Part of a small language model's weights: value embeddings.
Each number is 500 + 40 x the weight over its row's rms, rounded and kept within 0 to 999. Layers, rows and columns count from 0. Numbers have three digits each. The size before them is the row's rms in percent of the matrix's.

# layer 5 MLP up, 1024x256, rms 0.0995, rows 257-356, columns 192-255
099:524469505507473483478473495499456475489546479543459500486544514433515486467470445521516519455521493558503513503512535537458460521519515418511519518497511496498505473577522430444493483536512472
111:567519500559495536465471496449526470562549442489447470586499490493536521482495507527494465576483505508537492509522519574463478459458526475516514491502427506496547492555558489536499436509430563
105:485523449549547419530486449496519490474572532450527553483483536474494444500490458493474512522502453560498513431508414508481450492553530475555516483575468510445509471536521414541472448500473406
101:588552491472516466594535473474542616433487537518502418448596536487498492553498514489517491537484498532493472515506427502446489503565531490527507489527481479467564474515499511407510407447518447
095:479471490536473503540559588532508567440499494494516465522468486525559484558524507448486521470497497534510506502562535473472544510464604431472501460490562485500537618499567471495499489484554483
107:519517535481439534504478551557479427449457474494514497511425539464487549529529542542466528485424427528462455482554473477383477479517554507481479522512515528516488531450478532512436475518537502
099:463552475515489474418575442476485513447501507475455458485526482526523522530526489517559534500520511493429440449516511486454538517536511497478544517447542517502569593489529490495535469531462499
096:490544422486498455507465520499480464577499471460440486499497523510528550482519490481482507478522461554513557491511479440456486507515568514614569475494519507477490518454481500474552495540488503
094:552469504377493469560497427485532500479558557435565524512512468521462477573549461515558529583547552499467491513508453495464537520465566456503594434506526476525575504544526494546540465526460489
099:561505475472482462516491480462479532459420463484540458542566553498598515494473407528476508501499483531432507501505518458470553507538482504534498517471542503438496502539554480515450471442543421
102:407569503516565578524497490467463537462464496518412426537525500471602544516552449547534543516460522508545430464510542503476476507552485499484548544500480509455449465514457494528513442517460488
097:489539484472528583490519515553521515485522444525483516488527504538472395479479523456506477480512524522487489471586521543455527465619478517537518453460566429514511506490424463513494465454497527
103:532495508444548500515468544533499617460543464477510452465505562558546498525535462516553458482514502481507504491461559563523458520575506466458554448581514471474498524464476509500500494486482393
093:550540523510451527575553517492418496458475503522575452509477549498523528493552557541545512525533541519466523507553452508503528479506508437483505553530429516503520472565526503522486426475490544
100:494517482437483518561488456512522553479457445502538459444477457454465475520478494495465479603451547532452531467503449498551415491555516493491502511493493521481569475541442474569437492487564542
107:524531427465449499491517436528500480461558467521503552510541552500568529491516528483492438446419462499509489474483488609456472505545480506502519524555522525517507518442555510611441447495471494
095:461535515513503466600440482449478555501436493476469624467519464427510524450517510497421459517496585503434520504537508519454544492470471412545467477437541509448455465466534446475574458550520450
098:469481519563459549500493535500490504515561453523454475587472478386578457399549536437480509581557513480487441539407463516418526509515555513519516533422487505517524505514540478482500450569463431
102:502566546510520481486435483492482513494504477483510548458475462514530531473521462462479446520433503528541527497491544550495470433530484406533464504554567487533562507477488468519444496536462441
102:521465472486467444552542500440557497486479513510547524493427494493419531460546499460563512529438505589539513498459493531457512417529509539431533461478549506522472500529545441589537526497471461
104:534556524512498527533555525438547533501465446488497391461494486450502491529513526523500471482511495548511492453512478472502460554510497520538543474565546478418483552464500506465482463545466528
096:521514516482465519424521470571549522470538489461546491542492536539497538498457478546392491523429528558479515511528491493450518496481515481546541524533545469479488551422476454523476502520493521
097:464472526536554497536467555525471442525525556466486468487547521590489520468504446521507477440423509472507452445576468545482474518494457458480449515537639483428427459467486561503468453473545453
104:512479502545620422555443510466509498527524492501482529479499547499474478548559477516540504498452563507508502443557485497486502501480517488461569486512509407465487495489506411512572530471422483
102:514504436526444542488509483493590501505467506485496468443451496485545505428494544527517490505496510500425464443450528527487487501453524482490518571523473505538481499490465470570544462561474512
093:486504543505544426507476468456448508514463509491576525530455513492490464512487444386558514485519501478495500453496438486483519501436505521526502443488614456404488469453566476499507529485506518
097:479439543497501394475488502487579550484510531410504562502515479459547428541456440454480458517481522477519472478549521499454544410537515479532567476447548499483495541550442494570561461503564519
103:479462514435488488487473533510478520578483446518458517479416560499476508541472560492537447480519478504498469464522493580515493431496519461536529525581523465479426521445569497503500437483509493
103:601496560526469449513493482495474568484483457527448479504543498436566514469467480511551421468488547442516495461498489524466477485519498455487609519525504494525490557464512445422528461497472502
093:501473428504538508491477558505449587420518519520476515509510458450492513413533489489594557472485511548531469486527454520433478532451475429483510497466500502419517418493526528507506522459494403
100:580487501441378509545493474422481527493486473471576513468552456559531512515465445546546573494479503571499509514531522496487464511512543406492505497530500473468539515516540487500529452404580479
096:570505470452461540503518533497531443548515449462499449462528469511511533489538467462488476514540479509538479493509486574512560478541540517547498558514513465493468565496452540543505459587459478
098:479451530492542495504531509461602512464475534539517528496550531548528456504531488503481540462522472506487489459590450522441482477515493493485514488537493414444436429510528494486420517526427522
106:637462450513546471502424571512491530544539481515541480483519494475463546473544529547421575527487498476501431483616513462431493510464482506527489533494516479395478463438531539469469459522472457
096:533483506517474523565550502521479527449569538469457533514561459503536477513447515539496485521447553528436495514540459500473510477518520500488489401447506521482434479516480508532463460504558506
103:488509521564513540486583483491511522521475486418475481546527476527463547491537528454493483479469538529480520417606481471475537489461498524517483516548549443443507481492464481527494496498502541
100:525504559545527497596530569492539551526531471484529458506548495462591547502537468491496462437439490512547461500513530543468545396500501502557497533559476488489376475422515549527475491541518513
101:474454447596531466449495497513496548553515509474441438527472526432503538459541464501541538481422566579477487466565548491484546520557502434518467518456429434516515474474493464507527500524432425
102:547547550466501547575539476474561469472513449450513499487510470505513398497425420485564518490523531545503571434494513545567477515492572504502502511505475507472497502518461515531516492448494539
101:518468467440463446511473487468579499453478507548513437468531487521559538458429479503449460524438525485502562476450466501446493533511539403510484502479503455424481562456536479606456470517552459
102:511537449482523553483477494474546558514557456493492413514484550495514499467475496425496448479485507481436492473473487506480480460555492510476450479498452477505549500513529545539559541474511522
099:432407470536540456459479519503513465532537535437518512505552472472538446430499479490489475473472480498460496485590541467522585523563552440526532495440512473387512483505526511564503519492449432
103:507466495496484547508528516488498541544508458483513515528487539502467469505531533501553457489497500533513527453509602559478545458567493470530537498482474502491454457509495480479509472493531489
095:514544449457437559468502519493520558491578449511468533468521478515502505526477460497479458445471517497516538433539533527482436445543508513448488486508481465492412524403487482523543517424493402
106:524438512429421499524557492543510455541514539519497464495509415509564554491570464452459462531457519501446509511524483497464534445504523527470535511540479438440425555548486441514563442467469504
100:498465480505447407546477494488456526540469469498516572512450594495538446451528536449487487511571510516509492553531457502519554550439478466487520489494473470418494436451488539452508510526510469
100:504530478539380510539508520527468523526517524450484423469510530445519492534471514531517529444418458475418482504475477521479503456526508464469503533529547467497566515464488442506483502477466509
096:495547417482531424501397553456546509469485493463496490452483541490535471519468499496538483458538535518520523491546474491497463504518526445478460526509520526489555542474569496537504443436446491
102:560527499543536448499497559509474570482481458526512417488525460526535460548462554409500503444528515488524527431522543542466523506559539447534590528502497433520571479401489504566606505472479446
103:477528496449450463480441502514494524490472423473484505471518447475508464478512576488458491500385502549443500483559496521485543445506546439476477524445488438507599513566479464467530439511398487
105:508474518555563499485411526475460555453485504592501447512513583474477491510512500428527506461455477518434501519515499486455545467510494527553520492523469559506503505535463525483539498490532461
094:473510578460510543540489521512540479538480530495504497457470405497510506514518475569517448457511494473478488452548512537472475468538579507459499496583510548538477489473521500443510472449537478
104:571457544491456531434462566410431506566521524509440501550527509449498481498574471509559472512560540497430515437524468565454472512512537427492513515501494464452527563536490443537497415534465474
095:493518458537419483558573531389516528558465527385448543510503430506489503418454503472492351521489528533492486482535405443499528491547454527466565457507506405457532470484522469520424503472438453
097:508451479555576470601474486467470512479517450435492538549467484445518507462513461552577472626495592494489480471561486510474583395480530417491448476488572491596442478522531501510518502554495490
097:533507483544352504550476433498488491532517470442464457548533558466467523500548589529459475542517438514477539483502460544426475490523546537471524403535554505486489518510481513485523443478534536
095:482449425509481482500504521486533542529535464580513500519486519547556525583545559483449407497482527549471529490471537498438466479527483494573485496525496463447525528502491512515525502575448486
106:499429495460516499531475462485505563477509517421582530487488523529578491510517585490430453507511538541507423571522454478463593481487472517575501464530531475472532558543576487521451469408551446
099:463459454518547518480456479391493530542533514511517495408514523508535435542561536490531476567449527489475533472476541463469510495503520476514551501574463470499486579570476515561547435441500529
099:543577465498491479510395563478525513507516540478485523560553553481547494414466491506497466507490591469431486537578506502471542463551492483455543507543493441443505511508511521534499522474489440
101:561546564422489538507511471482544472447545562476546503457476501496559470513533538510543487492506507485578474539512444544525579505535520493485503547530450487518529464485525511429460534473515552
104:482479464557450476538455499507500544472454526537493529558528552524563484413439549466565476473509485483469533456499514476485533483515474465513532592552505492357474546511520520530491461488447462
104:534506502466624424500503491498491509457533518442465503518514439499528556424528478482462420543504479473508461459528446567490511540498498503478539468514438519447493531496560559498477525476509496
096:488496476459555514527576593479499495570474501501513472547481544502592475479452566490544451511494529532490418501488456495491475471481502510523486524481521406465537467442511493507542491435420495
097:577539552522458469502443572474543556477500502502505486530510563487521498528504556435454538577502459512487496481474493510469526565535519448451513562485508542438470564481568433526509436497501432
102:474486503463511549527442506527559564538519455495443578537430464576548469408503467508420483560497445520410393554519552495490556500526461466517463606512550504540486498457597540505449529480503560
098:515512472488564471511550508506542534452510454491522510474488475480483482482426485477511441568465454470486423539530513450483591478446573533522494548491568449521504520424498411442630450563539524
098:497448468523511486480509499521470537489486474546477547468473510537514509453594507523468445470509509542456612440529522519519495506486528507603442587450545514536459462534520448513527443458526498
092:471485491548497456487430464475561450504500503434434538498557469501523528485488485544414410564431479579436470496578495488475532468569506521400470518521512452500490515513514492458601514554511407
090:519422487514564433500487497553520500484497508472441444502509459518510558494533465563533464472434469516502499502520505534498582472508549432448504441477551502551462523508547477591453468527480492
103:527507370461443474528532508420531520526520517492521377515543514495568503496533526538565472497435528474433457570448451497451482481470509471451556551505467571508425460557546552529497470505455433
098:589567499486463444544428528417584539526470476490538503581539537521500499472443486468541502488500457556447479483458459541488576481499491437485540456542513473495581551435519522491516509525468499
109:496484491506504548520453495496502545528471477550409481465487584468528565512539531539455447439539509522464433529558464485478493452523570482495488473517448474516477482475547466517531536514535476
099:507483482523496551517480549451486492492542412513551539538499526545447464535443486504523473563372485524502468515579528472484530500572496548558487442533495429510488580501526517454490454552576547
102:532466541463585488529594555486453535404474536482504556539435510580449485493568519492558496484501520526510489459571426445507493443530483488483530521507476477496478441517521457498594453545497488
102:517509402537479541532545554530462558560525418529521491444525519499533485474568465489530469622502532491472479486479489536474561366523476460516481513491501561461449509455537418463525398442521446
110:424480512500513527499533520498535520545503539473458516474480578489456560480480450388454503471451504516522429469497414526520538508523558501525478511495530481492538547527446496454510506502515501
098:462443438514557475495514476456534496551528518473488424441486516489518461467588401471520519440536554481393526478512514547503476494495522516439569473573452454509504493440416556576568493476495484
095:505500498493518570523459580463519473573548509509512455508510476542408491418538566593549488562465475546444483552509436506446501495475528501471501473487500435489599479506463448455534482515532524
097:522510472495489565551425467518563539565478511486494503587511522505487516466498485555555538479490480538430470494603491514516413509486586481533473564486534505473494447516507550511515497455544433
100:452518445488539463521515532511494565532434542530487448503510459534581478467510496516482578511519507618467503431475494571442470514460541519464469510483538483543494542487554494439452488490532444
097:488486497544583527518499529448517587444441489514503466577510505477498525524459450594538400498522540541421457463541436431499525467496568460492581502488532490497551474536561475502502440554503513
095:525496500499441445512514478514475561551480510513525540498454543488531508527430482543489549514522561525464486425500493492466524452489604483587536618480532488470531529482552519492389474496494480
095:470474545458438556498435519418529528599474515485483433428430499512464514525449533455455438517447533545515483477555446554451477482540558485489507518458540463448455537500455415534531431508511470
102:526490464433555464475443490473556479502481469447543481474478537532456513501573509498497501450431484545512429446476491571429482487529469521542521478520457542472468522449463477577467477539472497
096:466510465569498507500500488480486484491451548487479526574527473419597477440555536521403526508507521507441478417580525466448510468500514481505506590476574515551518448544493501484449490525503491
096:537517473498516492472506515490494592458440478573535397477446469510506569570488505515518458531536548478546528444481468542490455539509470465506511502518476487504507430489448468551431486527482461
094:610483490517461565558520499523502509480456445477495491475501572498569507498427478477538477512512517502497469552466500503488477453495505448532502498518516508407559453523536519476472535447425530
099:441496492505504510469510566484445509465523584517465487543414467494586411490485496490522511547491468540503543435459427512542472518498559465470503475517567490515436514475443475507535497448484411
100:527418495477502453487526502507485524436475471495437530480561532442513489548516473479499432502459519510442499520519462479493499473514471467476513461526532425446429458499534423463515465524449447
096:486472487472477544568465562418532509468460440538546470457476486544488472449423431459540480565489496540506488546487560462471495488484503464561506512539506534464492474518497501520510506472533513
111:478401511430481508500463485419552609585547424496491492509459519475498516482512509536444523515441547540526572494522449522508530526577527477566538466527473466465485528453484444511520492534444441
099:551505471518468481514443498486431493577463529545526542482482480521459527481484494556487433448478513486458517477478513506460466466543544511455568457533517549512485503506536492427473440510483517
106:446431463544462444527531470508489561530547531574461454541495474441541545489564473540463482517553508517479454498500441502412473446499558463464537476608547465461454460518504534507541537517548466
097:493489453517490469519559560435515501465509480459437431557485493492500531492525511484495489543567526523507553508470526467490569505513529484547476450503493535503500480554551503482520569503442478
103:487574468456496502475421514473557562468412426525513432602536554471511561526496460426493501502495519507484450491468442546517526545516503464467534442483506459435519506518441507497436499529523510
112:486508468578475494477515408449550497465553496476517531517549490513588530524543481444449483509498532453472516486502493502489517464532494471487491489451529445550468444529530547566541532572496440
096:549526471473439440552446533462426463483515422437515530512483501496522402488491548464497472526539481498418457546594476531477550484428546511543560492502500507482478531516478548451520491572499491
100:465497502496529583575476557409513526515504458492526481580436496518535484521533490551499451522521505499450436501485516536507537467512518503528578475449414487388410562572523535440496488513539412
101:439547463475475452522452497470537469533412546554499501542522489468559502541499546454448409466527496503533545522550408480452525507480476525416511515535523464515478505531533468508504548536498519